python train.py --num_attention_heads=4 --rope_fraction=1.0 --bias="none" --init_std_qkv=0.0248 --init_std_up=0.0248 --init_std_down=0.00265 --doc_mask=true --z_loss=0.0001
Each number is 500 + 40 x the weight over its row's rms, rounded and kept within 0 to 999. Layers, rows and columns count from 0. Numbers have three digits each. The size before them is the row's rms in percent of the matrix's.

# layer 2 MLP gate, 576x224, rms 0.155, rows 467-549, columns 192-223
110:396531500552464540490483545471514497466535503480494464414459477511487523487556530501519463488521
100:518491556508513436513541467531453478547540502471485551536509493439537529455474530436557514522454
090:512538543555469491455465536506484502434451528500510503518490418457489493527471474527489524447486
089:438452544563489507444513476518526526508534448432577525575513460514404462601526495560462469499615
097:454494494519523517460535504546520540504552437447460448495486445477540521505474489499477475412571
107:491490561519492497546552532441415451467506476562472457450457529514484572500535469531492465461516
099:465454370460511437526487529490457547520493496527496534488468535478560481468520501542485480443594
091:443534470516498441482505519491525477538439472527438579511452544513490505469503359549429504448515
110:511515408559504520465436521465529506521551404469524575496574506530496457544513508465493506565497
092:436475474523359479517521496471543526449552503482519493509549540449426537439451487426531514526500
097:446522533532473558483529525506456421511518470524490514528501449516474521501592474501457568571560
102:495502525499474459478510488552428470535562495570489431528469563491499426528490547525537543501483
102:515504541581541616472499511478558547530497459509459493476560488478542452561558497469549542530485
095:407492514499555515469506478492427460510449450594509540464587552502448486523539469507486552562428
106:540452581524562511503464492487456569442464543498476529564466533429499479487459517505468554529486
099:484516533551515442488469535547537458521458579538536526476537483506501445508459444498525443530471
103:529554539552472493497519522459535507487561515521498503471539440528509520526477499490582520473490
093:628581545481522567536512483468506500474494547495479498489528508457535465458511484454440421434540
101:457466529500487549532511519509486458530583503485490449521513481486470458460498529496550434509554
096:401491515493512545545488464508555490486518464523453525466506501492462457535555469465471483438568
091:432601470444558525527484567532514378533430443527428482547457493531538516464533506470541449494543
085:536534515477467469480418536460549518538480510547557480538520472529463550424501495520564485474568
092:444495538510531578527510517517492466482528543514488607536470490529435543528505498458544486491497
106:525456421492415459516427497440441483470465482518537547434527546492483464453505456521550456491534
107:504454547532481490491531494468447440535461526447598548371460444532485480486531491547541525488441
105:528539499575473515495514475490484536523468467510364584536482574497437473449501539560516465507460
105:515416523507529480463531503502464473457573488498528455484486577444508512626567472505494508487469
106:526476553522463459422519561534501552507481505512544546491542496546510452469482446465483545580483
103:462518506471482582491454509446477486444413454501522463522516490555477506501495534474559489531477
095:515495501491458467485441495491520503537539473510473500468500499472539564503438520438559392442496
094:646497451500452494508534559553461550583469496505551449517545488506533374528466490476553528502508
107:509534396426598392494529496467486538448448501488548525492507485486463580587542457448491458515473
089:515448483505449509461507489511562616479574460573442543557563547536540502576509512463508510486500
096:576477524460484550454442487498505453540511488566468547556527433584529486462437483517548464437531
103:533465558510488483596580383539544537523488501570503487483557524487500465507514574452575509480578
101:539534462523529422490454522501474454518568534459501511550518518536504498533481522564463474467497
098:542443513501528488543539505522457458544581500535536525516421482554457452487529570501466460474530
111:483512524496493518512540492474507514536481504511549523515572440536577498515616466484503470554608
102:536497492485549527455451548445469485514517523453556535556515537482461484566536524587530513507520
108:502540576537513534519480548504507483487567510567440540490514499513489551503491442494592439446523
108:478503518587564442495479528543483515590472512493550500484488485485523465460506496422485468563517
105:536562455566514443429533519448578523473555518499426494476485495458506499557489519438481505527446
094:511512455513454530520540477547490507514493533499483492488489464520497488536508437488541458481504
106:445494485532444495527571550400466552437480474540501508476478472511487505530517490452578446460515
107:477557528538478486506552489552533541510443480421411430491461513498495454510434535503506433415467
100:422440481593527550544507503442487546472502528579456448548497510519490505487444509449511531467495
093:548507516558539439490494605529546513469468498440573492539509455558528505492534487509525471504490
097:456564479526510427451528547506496476545484517484401519489518485476523473506487535458460480460432
103:423475523506565530446462528466496480462499476522496492473522495522521534549491544494509485459519
104:490461477450526525505434577495546433499500465571532475531504392501517554552511579612555491475410
097:518514508498453528462407480470530473484533527480500524479500485533472493458571496527463525476507
089:497555488428496546437484512516443438530525491512482443468434486497485492541536503527522460460565
091:495524483521453483486534503470505512562478468442459508478552505536537546433479417495537458489421
094:573516502500474448517571509533540538441493511504495471463490487461548519522530453509548510488496
097:562531503492451513523500505508559525536538563539567507495537533494477489513440519469538509493535
092:512457513525542459509540459463515554416496532490520539551503526498520461508556513588554436514461
091:528588539450434553577501521517481474541493513553514509492534552465504485511455562554535495509508
105:516471536515506481536491530484477477576443579461503503507496517567565572519515478503515482493541
093:434585463497513519447432530433523456458525430491539442565501527588463469471520465449432452512513
099:475480527509543465478532511500546417472505496458563483498530469518510452520569475420491533550500
100:531534505503515491516532497448465540469536499446610533496523545515533548479587503521518511513452
093:530533538481492517463551530576511507496463465485440441543537434534504527532483456389497455460508
089:458560505548518495450497483506548510518529530539453569512447448483491495500483510487546582526513
096:547499531460582495547523537517492535469487508566491543510479473471522491503585565526534489488541
121:466495540533524499504529495502461521538517508501552551485486445501475463516494453481516501537501
119:520490484555542520528494438527466462459506490474498494471494533575509481460524528577418499514406
087:494567429489514530515477502557516508552449478503482449587479590515501515540428519558466432481562
106:500496492508492566517556439458475456485523543515465546466560584433537564574446494535487475504434
096:487531481492527471495497504504459561506549476415438560518489479596465545512518540526507556501520
093:561472496472543530473544554476454484467543459540516456442482445570439576469531507504606479489461
104:539514443540548561496412537529505436492407460500442486458431445481515438489577534560481569450476
092:479494490490467484491492530479499511489561506516429538500562559476499420529479511562500527531570
093:492450537515522518563460372498402442562509534468450486485483450498506488456471561511523539483541
100:547490538501554500487546442490513496540541546510531543489472544520534422506433507546514502444528
100:497489529544532487496545592539486505507479505473493470444493488531546473472540449471498507504602
105:512438480474480534491522496554497456509423582454498462491469494522521555480517505487443464464496
103:587526535548486459462524493542521522481516542457581527493522464449540509523505484437539522438441
092:560484541451511472513503515580542448483513520441550494454544521537467452564498496498599507467553
084:518523469427508549499434495550447488510542513472552474435487437497491440490522475491515487488474
106:509497487464550496428508515615570508483476545477510477432467519538495459531519467510471541530487
105:470462518433480478530559478489402465428530585487506518501488484473430488491502561495494439485491
096:467489463520543472433487417552529473498509537499491529503511522468493436511445515472557505420428
105:536585502587490536547481465458533537461538512541452451486425486474495455464449514519555563479498